config = dict(
    n_layer=15,
    d_model=128,
    n_head=2,
    n_kv_head=2,
    head_dim=64,
    d_mlp=512,
    vocab_size=4096,
    activation='tanh_gelu',
    norm='layernorm',
    norm_place='pre',
    norm_eps=1e-05,
    positions='learned',
    qk_norm=False,
    attn_scale=0.125,
    bias='all',
    tie_embeddings=True,
    parallel_block=False,
    init='normal',
    init_std_qkv=0.0442,
    init_std_o=0.00808,
    init_std_up=0.0442,
    init_std_down=0.00808,
    optimizer='ademamix',
    lr=0.000935,
    beta1=0.9,
    weight_decay=0.15,
    lr_head=0.00813,
    grad_clip=2.0,
    warmup_steps=372,
    schedule='wsd',
    decay_fraction=0.792,
    decay_shape='linear',
    final_lr_fraction=0.0,
    batch_tokens=16384,
    seq_len=1024,
    doc_mask=True,
    train_tokens=154400000,
    steps=9424,
    dataset='wikipedia_en',
)
Each number is 200 + 40 x the weight over its row's rms, rounded and kept within 0 to 999. Layers, rows and columns count from 0. The size before them is the row's rms in percent of the matrix's.

# up: layer 12 MLP up, 512x128, rms 0.136, rows 265-289, columns 0-63
# down: layer 12 MLP down (transposed), 512x128, rms 0.125, rows 265-288, columns 0-63
up265,099,217,259,240,275,235,202,185,233,200,205,173,174,195,207,140,231,243,288,219,200,240,190,119,171,114,192,244,163,190,185,154,190,227,191,185,104,229,111,253,202,188,163,169,164,210,171,157,261,239,251,268,213,189,195,180,195,235,184,258,217,162,196,175,212
down265,099,231,178,166,124,160,192,187,168,186,209,244,239,202,235,215,222,201,241,204,243,195,182,184,240,201,181,250,130,221,170,240,276,169,271,196,223,197,190,218,195,169,143,210,232,224,129,133,250,230,140,210,206,163,258,169,203,215,159,158,129,249,161,143,222
up266,098,190,279,230,173,207,201,163,228,251,242,165,238,208,226,172,215,230,164,290,173,249,173,170,270,216,137,174,145,176,247,172,153,211,187,190,193,116,127,255,239,166,231,179,193,192,197,244,258,198,226,251,183,188,106,200,238,216,189,217,282,211,156,261,231
down266,104,186,166,226,202,202,146,137,255,218,160,218,222,176,183,159,201,209,234,172,214,128,249,211,189,148,237,225,267,187,155,255,154,207,196,192,204,281,221,126,256,171,167,202,210,245,223,191,225,208,227,142,187,246,205,234,178,199,259,161,183,127,240,198,202
up267,102,239,234,198,168,167,170,191,242,192,160,213,191,168,204,226,291,214,301,243,137,188,192,127,145,150,250,122,176,233,290,202,171,272,211,215,196,156,140,170,240,262,168,142,186,260,181,201,230,227,192,308,113,242,185,199,235,212,194,261,175,169,156,151,176
down267,108,164,180,203,145,194,167,208,177,166,156,185,135,168,231,193,225,226,268,233,172,196,173,191,147,225,132,186,209,204,241,238,233,184,118,186,230,157,195,293,182,253,170,217,149,266,186,248,119,152,208,172,201,228,172,189,179,163,181,156,166,204,212,238,225
up268,086,254,167,214,196,217,225,191,196,189,270,202,210,242,177,256,189,189,152,132,174,179,233,204,182,197,216,141,223,242,220,208,195,181,158,239,221,212,216,205,256,238,189,164,170,155,311,183,250,233,146,209,302,220,269,185,255,307,186,147,154,203,161,188,222
down268,087,152,197,219,154,176,215,186,207,170,133,217,262,207,157,204,211,204,216,320,209,176,170,159,204,233,156,196,226,161,143,217,264,213,224,129,214,280,157,177,206,191,219,270,210,234,157,243,169,113,225,240,197,162,79,161,157,193,177,247,219,187,232,255,224
up269,104,199,199,235,219,171,194,160,134,218,209,219,200,233,138,253,239,156,291,198,190,135,226,200,154,213,269,211,202,275,176,76,124,233,232,255,200,272,171,168,199,175,164,173,288,200,215,257,298,206,158,286,247,256,153,198,192,232,216,225,158,226,243,202,183
down269,109,184,216,213,201,222,214,194,169,161,164,185,217,188,194,161,156,221,245,200,269,187,289,193,260,186,165,163,148,250,228,267,125,251,212,220,209,198,196,199,206,246,190,282,186,163,256,123,179,202,187,243,283,119,230,229,228,133,162,209,203,141,269,229,205
up270,107,170,228,238,206,205,174,245,214,165,206,226,230,234,163,228,229,265,190,191,188,185,143,199,214,190,214,223,204,160,266,211,148,211,233,207,218,212,165,198,272,217,265,127,222,286,231,266,170,197,195,202,217,229,197,207,234,209,168,205,285,230,251,189,168
down270,111,172,189,172,200,173,158,151,233,214,166,172,272,150,235,193,213,267,224,259,168,230,238,178,197,197,187,296,200,266,101,230,193,161,183,149,146,136,287,192,179,226,223,156,95,228,178,190,169,122,183,178,223,109,268,190,226,227,242,222,234,252,112,193,174
up271,106,240,177,187,130,181,224,264,271,191,174,209,263,184,223,126,223,183,191,220,212,188,229,248,227,212,265,167,225,179,231,185,177,203,186,183,212,247,175,137,258,270,157,220,205,248,203,244,142,242,202,224,117,193,236,161,231,182,232,122,189,266,204,131,219
down271,106,166,248,164,274,209,143,147,122,218,215,199,143,173,242,231,181,192,214,208,192,215,162,145,153,145,210,175,190,243,178,209,168,205,239,197,214,198,231,282,171,288,191,204,197,184,137,224,121,261,138,186,197,176,187,191,251,212,185,200,212,237,142,220,183
up272,099,310,164,260,161,142,241,212,226,242,239,213,177,182,222,199,225,258,165,164,234,204,211,168,287,144,286,207,200,231,147,120,205,181,106,270,143,195,168,192,259,183,214,205,164,177,175,176,224,293,183,173,271,158,188,224,266,212,188,224,146,153,262,178,225
down272,104,193,212,242,231,220,268,169,117,165,219,199,197,266,237,216,200,247,267,229,182,186,173,160,195,207,206,222,239,219,239,217,335,190,220,208,171,193,136,102,272,172,252,198,120,192,189,181,179,173,144,185,197,205,137,185,155,288,176,198,226,200,201,190,248
up273,101,208,267,237,167,195,178,256,218,270,122,202,134,225,173,176,187,250,201,235,225,157,170,221,198,158,184,234,246,159,139,126,181,223,149,196,192,269,195,236,192,166,298,209,187,180,280,270,247,171,208,166,239,272,199,225,192,275,99,175,230,208,185,226,167
down273,100,223,216,140,184,234,209,173,243,244,226,217,217,143,238,140,217,195,143,230,220,204,208,223,174,166,188,200,203,227,210,225,310,164,169,165,219,232,166,236,201,302,257,263,181,185,200,210,244,185,198,171,203,137,143,261,164,162,237,224,237,185,172,170,235
up274,083,222,188,113,227,234,285,208,211,234,172,251,145,271,169,281,224,195,196,226,215,140,191,156,173,190,271,241,217,164,168,235,178,260,223,269,192,233,191,198,159,123,239,265,173,152,218,107,225,240,223,235,162,224,176,251,202,152,182,223,139,146,159,138,224
down274,089,164,135,161,219,171,183,278,252,168,224,215,194,241,176,221,165,133,179,287,180,263,154,243,101,189,173,206,227,206,176,196,229,142,282,142,178,201,215,189,247,247,212,213,118,234,200,228,186,200,264,230,216,164,217,216,141,277,164,172,158,187,238,157,181
up275,093,208,116,142,213,220,217,241,215,228,179,254,193,201,260,154,213,147,186,236,141,199,247,238,137,230,254,217,213,203,235,131,162,249,233,239,213,205,150,271,227,255,170,174,226,202,148,149,192,217,270,225,307,209,151,290,237,244,197,153,221,136,201,142,178
down275,092,176,195,260,172,189,133,241,183,212,212,187,232,150,211,312,143,165,170,278,184,197,233,227,206,168,190,116,222,185,233,282,104,172,125,195,97,223,148,251,179,213,177,179,189,248,220,252,175,137,144,150,256,203,189,232,175,202,175,180,165,214,178,192,190
up276,111,317,199,198,223,180,195,229,139,290,168,191,159,259,181,118,175,168,133,257,222,232,270,254,201,251,247,191,247,169,207,221,103,262,216,216,143,200,175,230,203,246,196,208,195,174,203,143,209,212,230,174,144,183,195,282,263,219,211,217,274,203,232,207,160
down276,112,217,168,237,179,235,175,227,167,203,254,187,190,110,156,216,223,148,237,180,203,201,103,188,182,231,201,176,260,201,196,210,92,253,141,237,260,227,183,209,181,173,147,207,176,180,197,196,228,177,234,215,218,196,161,229,181,228,250,184,186,137,158,204,290
up277,107,201,179,199,215,175,309,208,171,310,257,191,222,186,190,142,223,195,157,219,216,250,203,205,156,194,168,131,198,313,208,158,147,231,235,195,268,177,175,177,247,191,148,113,204,154,185,255,228,200,212,243,191,145,203,200,181,288,147,159,225,208,257,202,260
down277,110,228,189,171,158,192,193,293,224,195,175,197,216,224,177,190,147,269,204,209,220,150,269,206,222,244,130,254,200,120,162,229,211,162,219,206,199,202,202,211,169,257,160,178,145,166,242,218,266,158,251,220,229,201,243,197,182,187,129,294,229,186,263,195,137
up278,090,190,249,161,254,89,234,278,127,215,165,125,219,134,173,152,198,173,199,227,179,184,220,215,218,242,240,204,240,200,142,187,157,177,287,191,202,209,190,139,213,163,222,183,269,179,123,219,179,204,215,179,177,233,221,202,257,194,209,215,272,158,131,173,221
down278,090,234,175,288,181,219,201,213,184,202,195,279,211,230,200,217,163,218,174,130,244,184,287,158,232,233,228,143,157,214,231,266,194,267,139,236,186,210,219,240,251,291,165,203,132,205,240,209,271,174,241,165,174,190,177,229,155,238,242,231,232,134,192,204,125
up279,105,220,280,208,161,207,168,184,194,278,154,197,300,242,178,135,239,208,119,282,228,268,221,259,158,271,183,275,199,189,216,200,135,216,229,204,208,278,180,190,176,219,207,193,275,216,202,289,178,162,182,157,220,256,150,194,247,185,156,209,250,204,263,177,221
down279,101,175,164,200,213,232,212,220,195,158,203,218,157,198,174,193,196,278,138,108,172,199,184,193,201,160,240,237,176,204,192,210,124,226,236,217,194,279,189,208,234,240,158,184,137,236,208,165,189,128,220,203,190,177,200,262,324,241,210,203,189,212,161,82,175
up280,093,241,268,140,223,189,205,112,217,199,229,238,142,201,217,192,222,201,175,206,225,202,208,208,262,142,265,227,181,204,228,193,168,233,166,259,242,232,148,193,185,121,159,193,199,171,124,214,219,238,204,269,247,150,127,173,199,259,147,191,132,219,152,142,207
down280,096,269,216,219,232,163,265,171,194,181,132,108,256,285,231,180,205,224,259,188,214,216,145,188,251,181,197,272,216,209,241,183,118,193,231,158,176,133,184,223,213,215,174,160,210,217,87,225,212,165,183,129,164,189,184,248,267,91,184,175,225,210,187,183,176
up281,098,160,196,207,197,277,207,220,211,317,264,218,187,254,244,216,279,259,210,196,146,148,224,149,284,145,171,222,196,236,173,232,165,189,155,138,181,179,179,222,173,213,142,163,221,221,224,243,178,249,168,210,185,226,195,143,226,169,161,229,237,252,203,235,211
down281,100,278,197,217,231,114,224,197,225,177,205,224,148,87,161,222,232,135,197,267,258,215,180,193,201,244,224,181,205,191,217,175,162,164,226,251,232,207,190,223,229,223,226,227,155,259,149,148,244,210,241,236,225,205,202,214,168,174,159,196,211,193,141,110,183
up282,111,152,198,201,149,236,222,186,166,250,140,196,201,204,225,227,184,213,231,159,194,186,290,161,253,195,216,161,189,275,194,230,183,149,219,192,95,200,204,200,196,184,231,169,240,269,213,229,216,207,164,227,156,233,298,259,228,245,181,197,132,131,190,265,188
down282,106,152,225,179,214,206,222,241,191,208,149,204,211,154,222,245,235,196,213,127,259,238,174,218,172,246,166,172,166,179,183,202,230,217,266,122,212,266,206,204,215,133,205,218,225,260,107,170,148,153,277,112,209,177,114,222,165,241,188,175,205,133,259,184,138
up283,127,240,193,227,182,252,224,199,198,214,212,236,138,264,233,209,195,127,229,180,214,181,117,202,241,239,300,204,223,198,219,158,198,233,238,260,169,239,170,161,204,206,184,181,175,261,194,177,237,230,179,216,144,157,264,220,231,239,99,203,189,258,146,215,223
down283,126,188,203,218,156,262,177,240,234,126,165,157,173,210,254,141,150,162,193,189,149,197,228,234,187,235,238,223,216,179,259,106,247,257,197,226,166,273,230,198,190,226,190,161,197,248,175,212,236,213,220,206,127,230,184,190,226,232,120,156,220,217,209,307,268
up284,101,241,140,266,180,206,224,189,191,332,205,239,297,184,209,169,209,230,232,215,151,231,250,177,236,240,97,229,214,155,195,215,195,213,183,168,150,148,227,253,211,197,209,232,169,251,128,257,241,206,144,199,195,223,191,239,164,319,183,217,222,147,210,189,190
down284,102,196,180,191,249,144,240,240,173,231,162,151,218,158,151,197,183,239,273,164,153,222,250,273,112,206,229,202,221,139,219,198,171,179,252,183,303,232,144,240,200,224,140,252,194,231,223,259,182,199,246,208,254,196,222,217,232,256,187,232,198,237,233,259,161
up285,093,256,188,221,199,153,160,186,264,262,218,244,170,218,258,175,174,234,209,257,246,188,168,246,209,174,216,191,62,196,214,194,136,227,204,214,166,201,172,249,139,195,159,137,234,290,228,201,243,317,196,270,210,195,262,150,175,213,247,179,194,241,253,176,152
down285,093,190,173,209,284,217,222,185,232,191,209,132,217,180,150,166,172,210,199,236,231,156,258,239,183,145,157,221,212,233,243,174,145,205,196,161,266,164,231,192,242,187,234,136,185,161,181,218,170,209,232,180,215,107,248,199,133,207,225,210,121,220,206,224,248
up286,096,331,230,186,261,207,228,168,115,189,185,181,202,195,152,239,173,238,180,230,252,218,150,229,180,165,213,195,192,173,242,157,224,160,148,158,157,214,225,189,231,120,212,217,209,209,262,125,233,194,247,292,147,179,211,185,257,183,184,167,267,181,205,221,211
down286,086,187,183,200,126,163,203,154,186,204,270,211,203,287,251,198,232,122,198,207,285,206,203,171,242,196,218,214,150,199,233,144,362,225,160,197,236,241,120,248,245,185,274,200,182,201,121,284,183,217,213,208,214,233,195,191,176,204,247,186,193,176,217,186,174
up287,091,174,134,244,217,126,257,127,153,227,239,165,216,258,139,171,210,223,234,222,200,225,239,166,306,198,209,174,224,240,258,156,177,236,255,177,196,199,181,174,138,227,163,173,203,131,167,208,228,139,204,261,193,211,159,259,147,182,227,253,221,206,294,217,240
down287,083,222,193,170,171,196,147,175,235,223,220,201,215,236,264,186,149,185,229,221,162,159,149,247,129,209,172,148,163,230,213,215,276,234,140,261,187,147,142,198,242,193,279,235,285,208,255,235,236,205,179,191,220,265,220,213,178,183,212,164,139,251,187,211,128
up288,094,202,209,191,216,150,308,195,201,182,248,212,154,201,154,92,278,169,177,138,205,210,223,206,250,282,210,167,162,224,203,160,113,215,229,172,216,216,259,176,186,205,182,192,220,203,244,203,188,182,289,217,146,156,201,147,160,87,222,202,200,260,204,150,158
down288,099,198,149,103,177,204,237,215,132,200,214,175,188,106,164,219,249,295,202,251,223,159,184,256,209,164,257,227,210,166,90,243,160,188,158,182,223,164,180,158,251,274,228,233,168,199,204,148,193,162,238,250,196,159,270,206,185,241,258,184,198,252,196,219,293
up289,107,226,259,205,184,218,225,170,244,230,219,254,126,153,247,145,226,166,214,217,194,118,201,184,194,214,160,193,155,204,194,164,182,250,181,251,235,126,251,197,146,181,261,184,262,218,230,243,152,298,195,190,194,206,203,204,178,256,162,208,281,183,169,244,156